python train.py --head_dim=64 --vocab_size=16384 --norm_place="pre" --qk_norm=true --attn_scale=0.125 --init_std_o=0.0 --init_std_down=0.0 --lr=0.00487 --lr_mult_qkv=0.5 --lr_mult_up=0.686 --beta1=0.95 --decay_shape="linear"
Each number is 128 + 32 x the weight over its row's rms, rounded and kept within 0 to 255. Layers, rows and columns count from 0. Numbers have three digits each. The size before them is the row's rms in percent of the matrix's.

# layer 6 MLP gate, 1344x512, rms 0.109, rows 190-244, columns 0-255
092:102147098123127105106126153078140073122066139144145190111136104125097074142123170141111100162142151124153135099087153152104100134141089098175099107071144105158157109042158196133112155131129162100155154081078081102034143099138137156056108129124184112110136092144093121157165153138123138152140122145133158118117155139151108183096105127127113045146112140172121128096114117145089135110137141127146087108137061149098138063111100141166109127097129163109179110083171158144101127098131144126152149161172182208097090054121167136096146123103128118176150161150180123142123210163192108153134124162124118081098142163122159093137110185157163158171087129101139100128102163182164179081095128099119139191139082120128139077129112135145194137088153175138109187150139144098119103164135134
105:139125144142126120117172079141154130116171099159148123152127181128117100122105137122095077138146136133105153095061162138121115130066147147122162119155130081125171167130104145172098114125185138144108134104109144146087143084147110144052145130168108124136096126089125095125074099150088115135094097150117089093123073123088081180047171127119138139109166155110133070112120122079069092137104142098137131119071108137121136134145135111125170152192054144098119108074171156129152180139123150112117109163114120109153138101155143167144189087110107134106084158157084153134100158131168199150166113210112192106141120198185136104151116104148167105132129112158147091091117143139129126129121135132108111106136116207168172103150153156171144074055076109036161164130162146188146142104070148
105:170105119144101168147077094092102166210150082071141105134122164113093151089129133131106138144187120153140142187153165135126089054143122168072151114161117121069118134060092140143064142116115136127201100134086119142112120118086110100161123095066117117127102099149158169138201143188109123141135081084199125159096147138096088111132120088119116095103142138114137119180139125099128143169105101165119180124107129125192062138165173150138183123115091158084143155179205148055150079131155148079095085129143125092189197143141137126153125081165102086129147130169115141171098151157074101123156131125114120057173086120129137116110138062111105159123139124084083118147128137101142164152148213142115114148106163115184170180144123085139095117122095141128149108079094197157112146160131146
095:110116145187109117105163087193154074141102152152190103118148120088145115203097176119103162107128047098134077137104130133094099107111121130095106148139167116116091161078128138111137187127143140137165153122142102098119098113168110090172126130095125162113195136137140181087117155073105166133130104154153106127168084144112164095091153112144090152124165137141143175147115117105038132103112130148114167138076114096090137059106088086124174087140146163137084120079189095115066098105150131148146133117131123117133171095078155195118127096168102114094194126086189074115127144109079127110135162131134027149133139083087077111103107121088082137134119163084069165161128123105138147150122136113069110216169122167095150114162138120141105117174085163156126075098085096119190191125141112
100:118138153144080085135138114070124102141155099104186105127150135088140120168147058145121144149147096133067100159043089148130158107127090104116113146132131136130099162141147165160130117151110161142138071133060140104188149107106086104130156122093127090107208085185078120126128118073117072143163136118104069112127082132171130144140147067174185151145171124120171145119092105100122112118144094097143106131183123184098089131130136156100150120125138160155096050133145124125158136136164155113141121158118127132070149110113132153092086166093211139127110137103129090141175144113143191133117104148166122173143134098104139120127119093118177105198096160069133097149157144126112138118124155135105165173071092164109086132129109129124165174157095197137113155130090081109135162186126140
097:054097184053151161090173114169159150129122153163077056156105173113126145184109148141202165183177119115124158111081132111134104155167157080173104111120137115171134165109135115147115130123113143137132121126140151121191123173137126105145149100162115181114140149177120118151072141141061138156148144153095138098121119115092147144170120125118108210092135114109102127109112138118147103180128103125131164108151091118155096113146143150160156170133126095135126088134143139121145104154125142115087161106097153176129141145107058130165114155156074159122104048141177176090073151073114147118079109128125118108129191123063102087107149056134173063102145140136157141142146103177063157167114162135113180154161105161113082116100131098166162146141107141096154090145079169122134112113169141
092:113125100103141136101135159145092151152163171101100156109156101146109115147175117127132146142122154132124155142164168109112124129080105087175185145072205119134111087115101135189042142107135150125110161077196111062173127111191170037048174174127096090118166106097117128116089119139217123104159094070126087157123142068136169161142169208117109127166131099122075118098171153091148107182128163072191165138106181147102165064060094112135134097158120137103153113073185164144142097115118107163196106126136136111196123081129143154087205107125126086109086151099171136121114113100142158160168139134122158119125133128053098123196138113102162113136170170098118126093120081144106116135113160149109077192131184087109134180122122104128077141141187096147116130165093136093147168132136119
101:136059145172159117181127101185156175162111145121148101112196061102116137136103076173183141143118164115158110122111087090138130147139118078144183141096133076085161191092131127193153094154141117112203111167168122097088144185102159080121117093131078174181167143109096115182107115122146120117146117106130110128088115190154141090166160176162153166147176102094095167128152122174123056148104138098125181139152078177079058150125172114171127081132113156041153124102132123149115144125090126143149147159140086131125065109126105150153103153120129136076176130107124177089141170116067071123184146128118142150074205119092146115114116094089152124152122092153151176125101150203101107187146112150164142122129160087142127088083154163172120103158137123155148145175121099175099174092122103
094:165112127027130112083094133115158096143126136155111148122147152155111122096116106121144099112067148106128113170195126119144180095160154090131148108081138144173115115121080092114126150113091130126187170110128073091096164084098060164162142172095029097136097109150107150105105131108136128133074142068143156113121135096139154123087105063116116123149104081140113105143122119110137081136068136143156071143072142111102139159131054157174204142155156093131163168142187136115121144168148149133133137150130147133134149085154128058084097121092177149180056147135191135110137140166168143197108187131097146094136127149198073199059130108079130144102156145144090162118132150171129061144104116108103154110123110136177162113138150086173118119179142172123151155077185141123159119129107085
106:118142129150065166108040116122121055149098162192141134177124110113141166091201105092086162111136143146132070093145157108143179103121165160106154123120144118065091117148148154100128125140103135147079112139136154125136060078141070059111196172110117102119127188126139125095049154097133061149156159157110110088103117106064138168083098105091162153123123166113164147163086175114118156051108128178089137147192123109126147169148070100095173123099122122123140104098159128111092132179108143092144121055197074138159095099171137126085165123139133126141120108142154117124085083134167113116124130087127056089085126128152111105118135142126123117142091150161109102164140188165130126104091064106143150125135116104131179167135195134208113079115149140078089132133152124142134078036101063
097:100176104142121170105077109217147162185119165143173184137115143166111127152093071104131119150107137118137091142134178153193157146097123085129149203119152086180145111151213053110111194080141108083165120138177139145071131126145138090114093118108112149144167121132126127118109102170164095147120139154071123148136103100127096068092079120185135144080156175104074114109141141089136172157152148165087159113134140169083112157117064112021092182125140137135099129110162141131113096136138152138094062155160129160136091141152111138103145099147172101108119137151113150173131122176089129052075180157109099121079101126123100120158057075099123142197120121179109150103151088128143143120105142192161093139128143076153150105103144076144150125174086160148163173125133102127111186108112088
110:146125146087112159196106130141117243161144140181112084064129205176085085145137134165118147128092096123159142140107131111147110159113170110142179107100116140069179113071118137193030120078073168159083145111159071076133119091089069147133137127116108137157143092086111128101077105145132122064180117100141150177122172140089132137140118205091149165142183139090096118107146185097115174069130163133104072096126119113137114160131142054160113089160052125166096108139110148076088115154120079119183074160140101150126174178107152117132128144200089141106090062088146118122119172191102135157134134131145158179159082170122119151131127110105092107112131071153151114088165165165205142161107110109128142147148145104097164119180170119112140139109100137134175068116158140136108130130149146
099:106153073138179119121104146139093150139074116131108145085129121060063137103116177151116122091126095130125113152180120091099116160109077162185103080117144067148167147128129180193110174162095101156102158094118119100129120111154151189179086127142160141125138163140159135133119120152157124109102136141167071131136142149096116158092177176124093156138132161113168129103121188086098124146139119186174122175129186083152102106104123061143136098117139168135189116158113089137116170117150147116121147126112121109154126078102116132117085134120150126141099060146127086155098055140151130084163081141099169108116116161109079171155143138112129112127136132100123128147115128112128072167107132079153144044103152131118134063193138146135075107133180068052103178102124113042138123149136133
101:130110152154102132116201127109146123125123150145113196147162148127152185089120091131181142183142128119159106142141229145188212102169078109142131127134162112117133104122082107163138120141130116152067122142097124150144114091103140191123150132124094188148104152145131194132159149152118183137119108123133082182148142120097074099085135154155118060150143143106102103163154155167183139101101129087148141110113113135120137117147093153112135139132141035108172116136135129136126100184079089103093097095178063153137126118061085100089170114122136082134160110130104077061107154107145147094149146127144059098155187105116180193078198144183117133100113168092173115114158125147137132080127104126122128147082138112147117062086134136127154095189169169085105168117177118152046142091074168
100:154119100103127146169121163151159160101169155172051205123149121098130112143157102146097124187107104062120054108143121127134202135102165108134119141131120039074051184158130138193150121128066067132084176096096202142100177158118120128127153132145137126168137102155182138146117098144131104116174180175135162093088174142148122123070172114090131163085100103128139104092121100089132153091123172179091103092132135117173123159127162172149114107130147194105167146154161077090118080147118108084165125099111088191124174179137120162146113139067190135131102141122187164189117168142139122179122147085088109134142159119072123074142120134134110133160121178106113105117166189100155148219094096118081148145107122107084087077163178091132094111141060100171151125059136129104084157115126117
106:101091108167163209119084110067056133093111119160068107082174170111097092087090119196137105147151154178143122146062121108118103049116120201137120148126161164093168172098174130115131195083139092151138094110105155099129197103149110113118107100100127129152140122122148154111145117113110135147110135067078040137108125110132176174085128167105185138094168046140066136148090099075149140180072159107055167139124156146136094156080131120122142126142080149125123148117102098103082140186117104111116128146171171143153127095129101177094118098159151139110146127088085152144113119092092113161170089182165091107099128175091172137102092153131131121086153165169175107110097100108131137137115155078187174070170118106116137140190151145175133110136106084142125142191111140118173151064160138
104:120123127109052133115112107143071143204132146098169129120106186119142134131137146053171124153158133087060119174175184098138156167113092154036149121096150095145153096163128149143149134122172128134136133236091155115138124107123136106127123093090121083148159115110124137095143094170119090124135141129018183088128131132140133128110111073066102142149104140124170129133088094143115140128111139152087137120130111176111137123140130110162134186088171147104119190147172150118128136166138166149088121098134103135174149144095144129144109181126141138168113113156140148105096110105165102157117123193148180077098124152148106123099149169124136124106144124084153139146118167096052096021112157167150117142143112168100142113147160129089119109175155124099140074196137092162130148082147119
109:134140172170224027107114158104092133105119102167168121113167162089130126125116095080131128158114071165176124111138132154110151124178096113091125100086019070117113107124115154115135120147086084182156091144082095170127107121125113153140056105123162122129044086195153130130098165123110157116143128122125075129120116150122127117181125152138107083147124166182072130116139103179068177168139119110177083120105170171113094166135103140099119140145135155093172146129197097105157147177107099150178098147140079115126122173098124140100110166126139119122096143163148104199104105105130143120166139158207178167152111150144133156145132183143181141090093110146142138127162139110162174120137126148091062133103128097114166105134128168122160160150135109103136093159174147187130073153140173
092:149142132162103118086193140137105127102124113180125113127086148124128201160151122144123173112101090138082116138105132088130150182086059175109116098129089149128126143115068087155109115100153073088104144170161163161150130177098152138169080157106110126125125107127145177121121107105104120166136172152144093155178075192135090162127102104189144135132115129097082139144130137146114118143117163083132123109131113138055099112125118137129211067141119119074135160139106122092132096142207094101091125138106173146141098182057172099084126133118117069111144132111161119111141153123150191128144162180138147149145058075094155149146144126107099152095112140138143146147135115117117098164133149076144186130144066146165134137115114103125134121140042164072070090086136064144150159084144176
099:144096199104091112098165150163082072099144132168118127101156125138133140161118147119160201179095125051148156098161151093110069175178077112099083101101136147140114177081141144132144103128096121117130138137158154148106158107134107143134082148128128137151103130171090147134127103090062103111069162173181097119131117131093138132150155076151185047144125095141157162164143155107117153087191124093160134106177116158174141103083179097101143145129178144058179107101182123142102113132136089130126086068123137111109144120108110114134078195163084091059180121127139099118141140113081125157151123154093095149119131193097137113155089117080095152100122147126079091115105138142094143155116072119108104104140070188117187132134139116139116090195083109170115141132118169118132147135105083
093:114101081147132146147164107139164136175075085148172104141186110103165103146081154111117180116112146168167135137139060133139152112062181164111116123136159135143138105071087101178091138113144145135117071124162112131139099146175103096129094116187082098112182119042129138115123122173153169154174126086085082148164171139146157142155141112129186108081134142156077122132123091144107130102121132076142105114186139194163088113170109136141128131161117187113120145117147126121064076144073150110165071143184155127141148196095112161125079161152131143131151149183113120136144118072174080134104115171162112166128111151116115069108084110136109101137110092165177071177178133146126123105114123125064101175106143133190099111136093151137147101183186124103201101148131099124123074112098177
098:098146106176202145098096075112162129125145120126132121172120176084134076122127159109082101128132153104096115182141149161130092152146147103073139171093134118134084066146154109119144108180094133131101079089124085102126155160158110124191137178124114123146128113122141092094090207153137137190057106092098119141086141140156141113175142108133106118115134100160145090150120161142142087126180158222157125124147155143108135063119078121176149153102119092123118113111135242087057157197060103114135086134162109119184136155068071065116091126121146118124144116128170101159160130168075064134090091073140126095150192106168134134097058140113171112102117132151131187096096084109091126158200168102096112147170199070078167120126175155119133072108165143133166109154104124079137094118024133
099:121122197164150108156099079199127122132168104209093123143140127081156118126138101166104149133109175118118147108137176155109101192106131082128100118157100147087170114097144165112184142090166127132102108124181102073200119100175190098134146124067099188092136052078139141065141123101124165068094163128177120151187145039110145149120176155149150151094081104090116111179100081136096141111136128084092175132085118109147109091136166126118192102160159115132120092136111126125163184129137159189196180110139125100098189095152092093146072118120129085127148127128134066094093159135137126176113088146148148190058157108086150152105116147125157099148137098147120166157140154110133097093124115148131109151142143076150155162168135140181139132148180073141127191170136144106153146112100131
097:152100124117144144165080060118156100090076165141069127113119127132179160171072118131165155182120114138114058082106173127122155150148147091082085140112119162153112142142124091128097111142101186111174123098132131091147156143102043139153140117105094070089156077182167166027136122105117060127133104066168107107110160213136125125089132186128069120148089138132163110092069113143073058120192198048112145171211095092082081156143071116099156159080117141150135118135170055107145068105145127099109130136146168166111136099115169103090153076100126154139138134094128179138192122130180149108123112127133073091126090122080126105145148152186106096140104123125145101142171139180138144069129119155122124102168127074099108164130126136076128104074125171148094095118132131082140108155141153
099:153133091169122074113111119106111110160139149136139166116125049113127129139115134158128138127115110098106156187123114140182154077125112125065076121123119167188131109202109128122130133128126120103131147158088088124123163118113115126146106151181158135191129113142115069088122185098102100133164200130163142162150123098131081133169194165136133131148092064139185108165139075142174060107133118123171102095110103128120150119100130139135132153160200164091117146097111136138148075102148132147107148145159110182148139126115119169140110092138093143166202162132108125133155125093136085151169156119093165133143107084126148145128161104101066065085134138098076106065076120103181108078093125172180120168099129128158074146136078170096145157157132159143165155126113090160142129103101148
095:110080158133124142124162160150103136098170117182137123108117147094154103125115147108104127123128125185105085125074107115123089099124065127085126142105171113152120092084169140132095117136106106119184124165109068157167091113105210156084084137113126093115105162168147153091141121122141137153126136122145094131107200117141108133100156071182101107128161141174149170096109111168092072169108115159096123164142122099111085139142165158113107086121103104174155068192112153110130141108089116133130189144153145134165192172075089137107128076130143105091096106131174212118096076120142119106188129137134151145116164177089104112136107128117143132112165149094093156134031141120144079118162163125088071153142091130111160156083117112153151111182195159114114129191083135091143081119153106
094:144223152148128085095067206081126137117172099089118139142088162096179123163140100140060156153129131111141103118150174182127096118102137156118133123087084106119080124085107126109130143068151132139125100132121141124131112176105126172128136151143108129172130137170189098124156104099114129165128099107140124133101110076133159149091094158098132092156136072186072029094129123192153178122177158110118114090181120124067125172163090112136140144134126110225148087125118124125152169077135123107122078149129090137138140116122156154110150174217071171175139097160087122115088126119098161110164098142210146160103144132198094108124134171131086176197108127117116155106120124131088132122176118141103151116101118117127130138118073160147136095111118077133152086042085099128079083074100140
094:202094081109081093197116098136081130144111161172102173163126137092134093119141120169084148125077072110113133144146140143090123151132164120139105112123147099164120143152121157142071051146118091098100087153144165136118126129194101113122118154130168131138125149090166126116133147112071118109110173121120122085207069175159059140187106091134138132174170115153161096139108078081152143170164098111128201130131105156111116127144138099180175163142085142071140128064221086171104147189109120105114145160119114171099148128131143115140130149133111125178108109142104125148148087185157073153149088123116162083171136107078155111119169149108091136115082120139098119127145106154094126096090151114168137114150073111127166167155109095118088177115098117147116133075067140146147120132102129
099:115098120130098080143153116205109146119106118154200064105125172143109121118081146137171107116182147174110156145166117151156159149121083121175123161144119103099154124113143140129145096123138137159110168108067211132151130113177139148104091113198083148172095110028116090109122115111131179173116119150042110106111114095130138169175102095139181093114108132138085089198135126094171072131144108136131174152205138085122108190109103165115116115099160090110080084084130130086157114157134180125160097117136113140082135186149151125097177122161111137115084129093110163093180202084096151139129159152105097098163106151114123116177093109165083099139155136095105160138154114095138098161159132147097111129162084194136077196052114103170199164143094151069138121143148079124161135061180083
095:137117109131078066178108164107118156160152116153137129092089101123116077085117119151082173086152062125168100118150148102140096159116160160136166164151135164114115102089099107146152138096189132091127094142128086115141072071132104047040093105142122101150089117150149154102094111079101131119127142079151060083096085161091120137173144133141150094167079153055102143159118164112127101158125149172087105146119170140093096064107075118098107153094094109080128140145184165119115157138105124134142115117112133113122158121193137168127127119146090166123120106112091112104135111141129148079123093112171157157154077098157150047104096143105130157200132119188136149163120133170135113129166128153136139095068112150133182111106069164114113123111123122151063197111107169131108099146111118
102:134192207136147171107092135124051130139080136131106128168176129132119147128208047146123156130144073172107137093150183102105084089106158106088156173135094124158128151154124119120139143125150079182081143142168112130148132143177077147145054117129097178175154127113125154157172119089106189154130186115204134176057144132127098140127117151192148095096121175121138098129173124141117112114135126143148132158094124104142095130144149115140102135134139156124154194147103091165102128129111137109088088119117122129081071111046096125121080118150099088174131117123182096102148187078118141171186086106147137171174094134146156162244162155157142131191084087143056081146121139125092185120140155156072130155115093097106112095065163162129084137175158134161122111100146091103104102068157125
104:105153112161146152159140078158083083161154115103143058084117149116099101071181137125107168177163157087081098130092109132083119128118108135104114134122134185134106107064131155149155229075225134177162100092142155096087172102122122132083155094128134162169188124138145068123133132074161094107138127167129088139104099128067100119064092158072088124145065090105122138115112163150104174126163115068102127154157099115151149155110105120169156121142152148118121117131144061091124121128151173094150064153150145110212206118193113112183092176184074159130130132166135124116101135158121131105118073200159126103179079117114109115150175142126124108151121137204109132123107099122191104120137209111077138144115109179071134150156077133058193153200155159116141140122151079112099135156062129
097:121211121123146111151135114122145191101105110089101145118171149148071139128141099149103185142145137086145143102086166053123135127164155186162166108131101107105145184063109072183144144149152148117155123134178130158170127157065120131200172124132086155152161098126187105166146147125084150112169057164099099167139132095158147148115128175122113155139166117137103117192140155159072136105089077135134119122164160151080138138158214108184167119106135103145077093120125086074148148117158117129194081126132178177120150090096105108141141172162115107131163152161109119156094160132106163074118105058127064104108129132145149161135128135130078163154140145099077080190126117133116165103074109162078133201119133116095152067145070143210071159180095093154146124117089116097153093166103129
090:086118159161130133138161166159111148089125146125094130168136171099156125115157125180187128086111101128182099168113156133143199173116129155124137165091152154160133117138124129139119158135132108120169097121144131071137128116123106107161112110145091118143103118144093120144126100106166132162071092118196128114139191133084168123130119124126136162143127123141147106177145121110079081095164150066088166147193118108143141113115193131115083125100102093159163076142185110122084130143107126111171095182120084153148151114117088195159167096112197057143142133102077146118149165121146141115111183137181175060237132142158160103111136127128171200065160128088135122128131126094086090168135165146199150114124107119104169146186133135048157174113141243121166094085151057138126141131129162
099:164159069103154173151146129124097138138109157113063102130165129094134097150150123139134162161144117107135127144174122136162091110099076091086089186136139143115189142160142102183130101122100171148114107148163143121096086137137110123168137183138098148079167159166111179096165096139088153106148129078117089213152152119115117046112140144054222219115124092130136125123088169098131134109112113097102095150126087123164156213127114090070186122068093190156086131128163110110076105128247109083070131132126116065175152089089106070074117076151128144113180159123128072173091133147114124128095201139131089155096111045134100132133149095110063124167097093123152068158152141156137102124187137074164115147097074142169122130119121101102143105154127117144090117190096093114117113106124142
106:146162128080138173130216098125044091179144108143143100140128174091086117115098131102152120139114149130131111182164107139149147143134130122102201162153096110091151120107053169184180126111164147177106091149163075141142096190169147116099156086166138115090137051152139138096089083162121116157160149182098157148144083167123119129139133149113083084154102084171102153126135095194132115096124129119166101124064147140166133135138116092117139118157179168092095118110204146133120139203136186131195184085160102122122127084127110140092074118156102079112101087090036159133090178125145110087185088098123159101158133093113150105120136117118113181056055149124110134086109111101218133147137132149103111091121075102133137083105143150080179072135138156110031118161144148122120099112146139
102:130077118123099159074092126133110087138086163139136134126155103132172119098099114166137172164098142140076192121093110068103131133091132116189160157168093132116109140090132178164133175150157116117154107097143117112111154157124167098075183102120138114122186145133146159148168135114167137106199130150095095159104123080114102068108057145111134126226079099065057127112067116126177084097138134103181102090140114197015192122136192142080005116125126125089147118173145152163108130152130178141099042110094078110137148136155140187118169094147080077100176171112157145127135149150177105106151124135148102141106154114101134144111098146134109061085158200126164109114099130107169123114178181111144148176106135153168087107174071144106152141166143182163152119129167089147152133127093110
097:173149123097143116113098134118085083129154124146159151133123122093088176126139154162086120131122110110179106096126089076145129074102109150139100141129114139110099154093092093098132138112151155138156085159128176159102098138095061141152101098139108121152161084131179080081176154110118125156156135155162126082131183103108124089160073140133112153173126080132108148117129177181147144072145133125151133079149121180107067102147164127105096181201188154126113122125091098098166125082110053153113131133177150122172122137149089150164106115196098146128140122127102138133096139128124160130174104077108189105154113165124143108093161179133078155163140127099108049114097115148120089156131069134132114033100144151149065155092164099107169069117110127136216123147110085169113127154099125
106:126150111157150135094123105107123120156104139146185130117166123123128165135142067139103149142148157180097118179107169117150106113134129120095100126126112125106102112117141159102129133154147095142118084103070154087101156117088146068181118096123156096128163082199118126148148067121156100081112081117148100124110079103178108080121086117149084160148081095139134164172183044146089109101174177149152153169142144128114068092161068119148127112116139112159095115124120084149111130223143149143159102136128124141146083144103126149078096088138175174160059127083166130172130180132102141115181147118128099149056160140120159121104179081120185168074123111141092167091132081086115164100147136140110066151121142133164107158106152129094121148176084082150136105094105112093121111176140122
097:116081096144104092130152101137151149089167134109115158094188220073084155137166097104181108141118107067098151129136085120137098108199171112065093111058062130154100214110158110136105147140127143155078074172067115097069131145159116092131079042125114117141124100123131137150111171113048108126131186076132080167148111130170134181108098101096147131107097097130089145079156204166136068107142124126129132177098134107198119122137109144137105164183138204179127127133123120134133106103091148164076106160102123127134086070108156120141104154144099136147128120151130128154111152118074136152104056138207104112119170131122097128131189140143167110132142147152150099138149096124128152136127146089103143089118112090114110122115121093104117156166103108151130158104113132171096118130144136
094:131151094166119086139101169128085169163095095153167101153093122089088114119114176060151191126142144122093122133155152089134139119075106112089026135017155120118088137125129107131161141137157113168119145141122097090154124169136116125117175162114119137159114101141156110104099135129055125038121178186114117077126193084060122199149090180140137146084196097072099160125135144104102102126141130105165179125107140131135099120162120099126179166131131139129166126113120091130152072169189091113105133146113170096115098073161074153175114162142047166102132127165143082131166137123090124168166097092135117150112114091158104198139102108171146134056109106079151141147100069114135181186145094071147130190126104092184154141123153134090140169095090096150109077128150134144128100177127186
099:223154131114082150117164150157153059103111141149149113094118143115126155099142148166157156182112117125146113169145120112153083142130154151164143091118083102108088115148181140126165138094141135102075162117155118120109113161098122098142117116148146122128113130127157090134117130137114155120155159177077123182145196055092137109070147113115165126150116123094085127128106117149107134103164105100118119134094108106152107135095109128168148157119125127161107160122146132072113127189121102195152168184140131195128119091160089096095141153079112142095111113125091102173109138175163141118174198171149119166195177110116152092141153109088029116106069108151149054112075125196125085118104106176098108138121201112144175160151117150103138106062118142098184085160126088107113110167052062
098:098113105142129195125192121164139160141099094080077173052073134108094128126137176072132173126172092132092156120111155175138190110130118125121114164102092125151144113151093105068107121200137082128143133079117166134104077091171157089179192104147103136075152108145163188154147148121148166117143163132149165111132161116146120109155125132115104108126145092108138173099130147102103146151153126133088111147099136154100178148172121130103112142121069103108149141147080161163048187149122134170121069189122139142120115177105131123138206067168106123130086112140120092171119133140096134132195103188163167152127169172091156087092140171129072109089097135132078135098133144156134144114131142164153132124097115130126093135138098132164065141091161124211160146088114156136089134168101061
099:111179070121104076182124125162145129093108091185109141142132119144172136111119075149112128080124072141120145110128134112168119135164081108172092148084159136141106134152130176192122103090117147140123165075139140191134113121148083144103125133091175119093106116122144081113135114127114124164148124158123136136089160157099118091123129133135145193091116159073166173087205134157122160143146129106090141121166099104141123153120116113113109192081119179124088097159153123134156081159155130130147151106171116190159155205142098089154089156137183134161099145130081108100128133139158175171176153110160114087120138191074162143098070148092133091096104110137185147169159124144089076060072136121134151118119131120156198099095132112119126157112169135128090164164169148085144109093109211
113:067079175119165193156113113141131136158132145088110149108101112121159131150175150107124110124196147146118070161122092127163123107144143074101161095103137133147133086121114104124154128139123166171128172127092113178124139118116073105113098162153151136175123109054147121110170133115134100116125163113220118098099099092086080168085124146078112083152097147086162151077160115149128117140131113111120181099084078154109080219136117147120140181119119140105146073126071157107090172116073092116124098147122136154087159117114128117103162131175098091137122178095119112141104141152080120093106188147116066079158111155179110092153179224139106117127079190152157163176133179135166121159070158112125175133097143122109163088124122138098079103141114140106148148129069176093127153124153137
101:174122149085112063154127188151128113159135076100176115116077112159114174138100128139129153087088085104141125093159129108163085151112178102181117162127088097121126122105092142164150121144150104093146142108089105078130131129177130177081122096105120057093150141152141103123115081100129149154109126181101095112183167151093084115130084106116084125125203096065111132126197072088151109110146097123124079119070144115103118109122138168107112112149119083125143088110139090044154140161129120145132089146157150132114089138141100091100125116120107157090164190084249185164109147197161124155095149125081087125133105139137142104072066111093089118099104200050120114164086058127105122171134173100091154126095131097175078185090089137096073159138125100112124119151159145121152172084173094
092:126145137146144113177126154087147161117128143087123102160116086171104143083115075111153122081128060108107187121133090131104121134168154139126115129061210083072112102141134090166167167113189083160176090181143093130128144195116112103114123067161127153116135227120134151148104139077184179116095123090081105167089101150113080172133142087164109139165076144076087113136054130093161141156132178154099166095184176104120115112159198176166138158157144104116137190127102111097109120117122139145107126115236106137151125097139132152078084158123120198081156169089092110132153154075124123130114163181116133171091140071121116131195141074157161092133184147083132082080119160175079110074111105138099115122123096175141189111140082160145120091090112124129122124134121148076105152146073148
100:114111128154131144112133183143128147149139134130155112121116135054130130079061141115122142077155089130145125095130123117183173089158162171117126129122081188119152107057087091084198120140165134157131125099130121134149109120154162144185133147065179138146099125120137073130143105062176147157126169130112126091138121115144103108145166129143141091096074142089169146117136170140119119177123118100155143140117190119135126097141112144152152147135148150100113132150172142163095133122150155123128127150111162194179190137057165146089121113116139143154117156065186103150136129156100137117064138123071220118144152121104186157088118104139126141066188143077113199056154133102174127117149174148148225108159110117111131106108114169098144122181182109165087117159132181077157134157142125
096:118097206071128133162161076103147122146142179150105103131107126146164118123208135172125092121144107101096118092113130121200117134113114169104138126141139108132176122131135166068109097088093113167101119119152135037127104117076113174162085114132102039179145125150120131113082133123170127122131156092114131087181182173062081120126067151123112168102145058134122152122146161094115122153118124147094164115147126172104091129103165131117156084138106150151113068117120138082116158162084128096134109107155119143131080106111140172159134141128141110153097067116105114091125084115199124180159118168161108130132094148100157145099143136095099127106073120096101161184082112133072157135064127081056171168176107121099098151131133138110065098125142200146183129173124172170110197170117130
096:132161145185156081112118148208124101103174219099073128149118109141148123136161113145108130106151164124191140132093200165068133137156107153155137099117104051120136143090143077143122126055145140149100130130103154098126150123150131164162088164082174177104139111124121092153061094183129108108126143122174179180167137125116111122158163165138120162150168171152126177157137163152144109174175115076151135150166150092183151154134062144095104084159075144102115162093083114128194150127136129097148139100123105084189130187158178117147129138156050152062131159078085147142119122173164098144110127089107125074117105095109168118112114114162100200146152134078137171082113125113099102087132133081139095158159065100140094133159130198131141066126149106097092130158119140113113130079088123
102:121072128145096128127152079135126117177120141176162096088071146134144073125075124114127130123087150104133126068172111096147103122185090162136173082111165080041121054146099125142078055192105216141136114113120158125123150125034120159164125076180059166106112156124075111161119065130138163121108128114092118062140120128092104103147090119122152119118106177140077179166119122136116222115126181119165086123162140103128063120139155147134145080125084103124134130193126150111104141093126139189146154140123186110107165147149113142149100138195091151147104091130118140133103137175101118129134166189112129137167137104162075068073135137144140127093100135137103163108093181096006114202099117112083157085138163110156138140116083143096084099124082098148044167161179122107098132131123068
094:171089155113123129170159153155099131134059195156164143148178085120126156111120153149158180191094169127145143095159165120146175122104139100106129127130177176087162125143129181170122184141167132131164076126129205061127098128137148074066152135143141143143080092084111149151067121170118111139100130123142146140105149083148137143134088087153131140101114112158064126175142177107098084116110102174176163150120115121155158134103096145100182113104134137042132116121130179072162207098111182097155131161121160207125169080133090109091040135124101089077125204142083134156106081124073138107097173138141127135111156141120148197155123152135116136170137138125079157111086139100095148098165131071152166119135149090100133150100127118114100117144201094112138140183083120102158066124160072
098:110077157156126141103150158087165150099147097113079162136098115207092117155131109119190118094119143140144168100133117071143095089088138109155098138088097086083146107107073180154182146173182159145044169148143165119139109130143149140111156095084105103113095158069102121134104152093089157130084098129090170169117155141153157129127172178098147121080172122155160203131119172101134120125162139101161176199084118141071158099137183099136168136077176154109122137082088051164148104195153165074106085159096212095152127120109174091162072070103146171184058100173157117145139173087121089143149089123155134138044131122082163103109177137144097153115159151148132131114224096113192098158107112174159190106093168071129201126123108122111207134117091080161133108157107113144090101146155107
098:141102141123084091084183146055097110154111141162158073171098163099128099138153145157108158158152116121159144151136055140172102117147133148142132113121135209150170204096055166158129205104122176129211149097133136093192105123125106117105160018088153147121106215203167149114142090136121147170165110134122093161088105185135138140131113102082151056097194104175115136117131091092138136128125130110096112174136121119132093109119167171056120120158110135108191100106071141133141157142177140132150183114161143137098133118106116073077129157122136132118128216201104130125065153084125125140137186069098146159127067177130158111162162188088148081119109085124110125142177055115106107088068104085101158147058146114094130197135162155170169100140060081107143159104095178096151069128127154
094:131103149113087130115119149212141050124116153171143134138185133099152046139093135110071152152144116078156088137114115084176142116139086176084129141090141141130145156113142146111120103123132136125088095158101127158147154080092095063129089158100140143127162052088136154103077101149117138104098162180106153171082146188153117134136126135161140152125153064216110098111142136110116111121140139174139105085154139118133154107176098164162167099120118177079134113141179126160143135125143151075151102143164138178155136102112066082170123109088114097129102132148111080134153091058092132138130139154130160122109150150090155095100152127148133121110174122152089095080110136157102156115119110087069153154095145107126091115149170129111092071111217119197182126152126145093090099109117128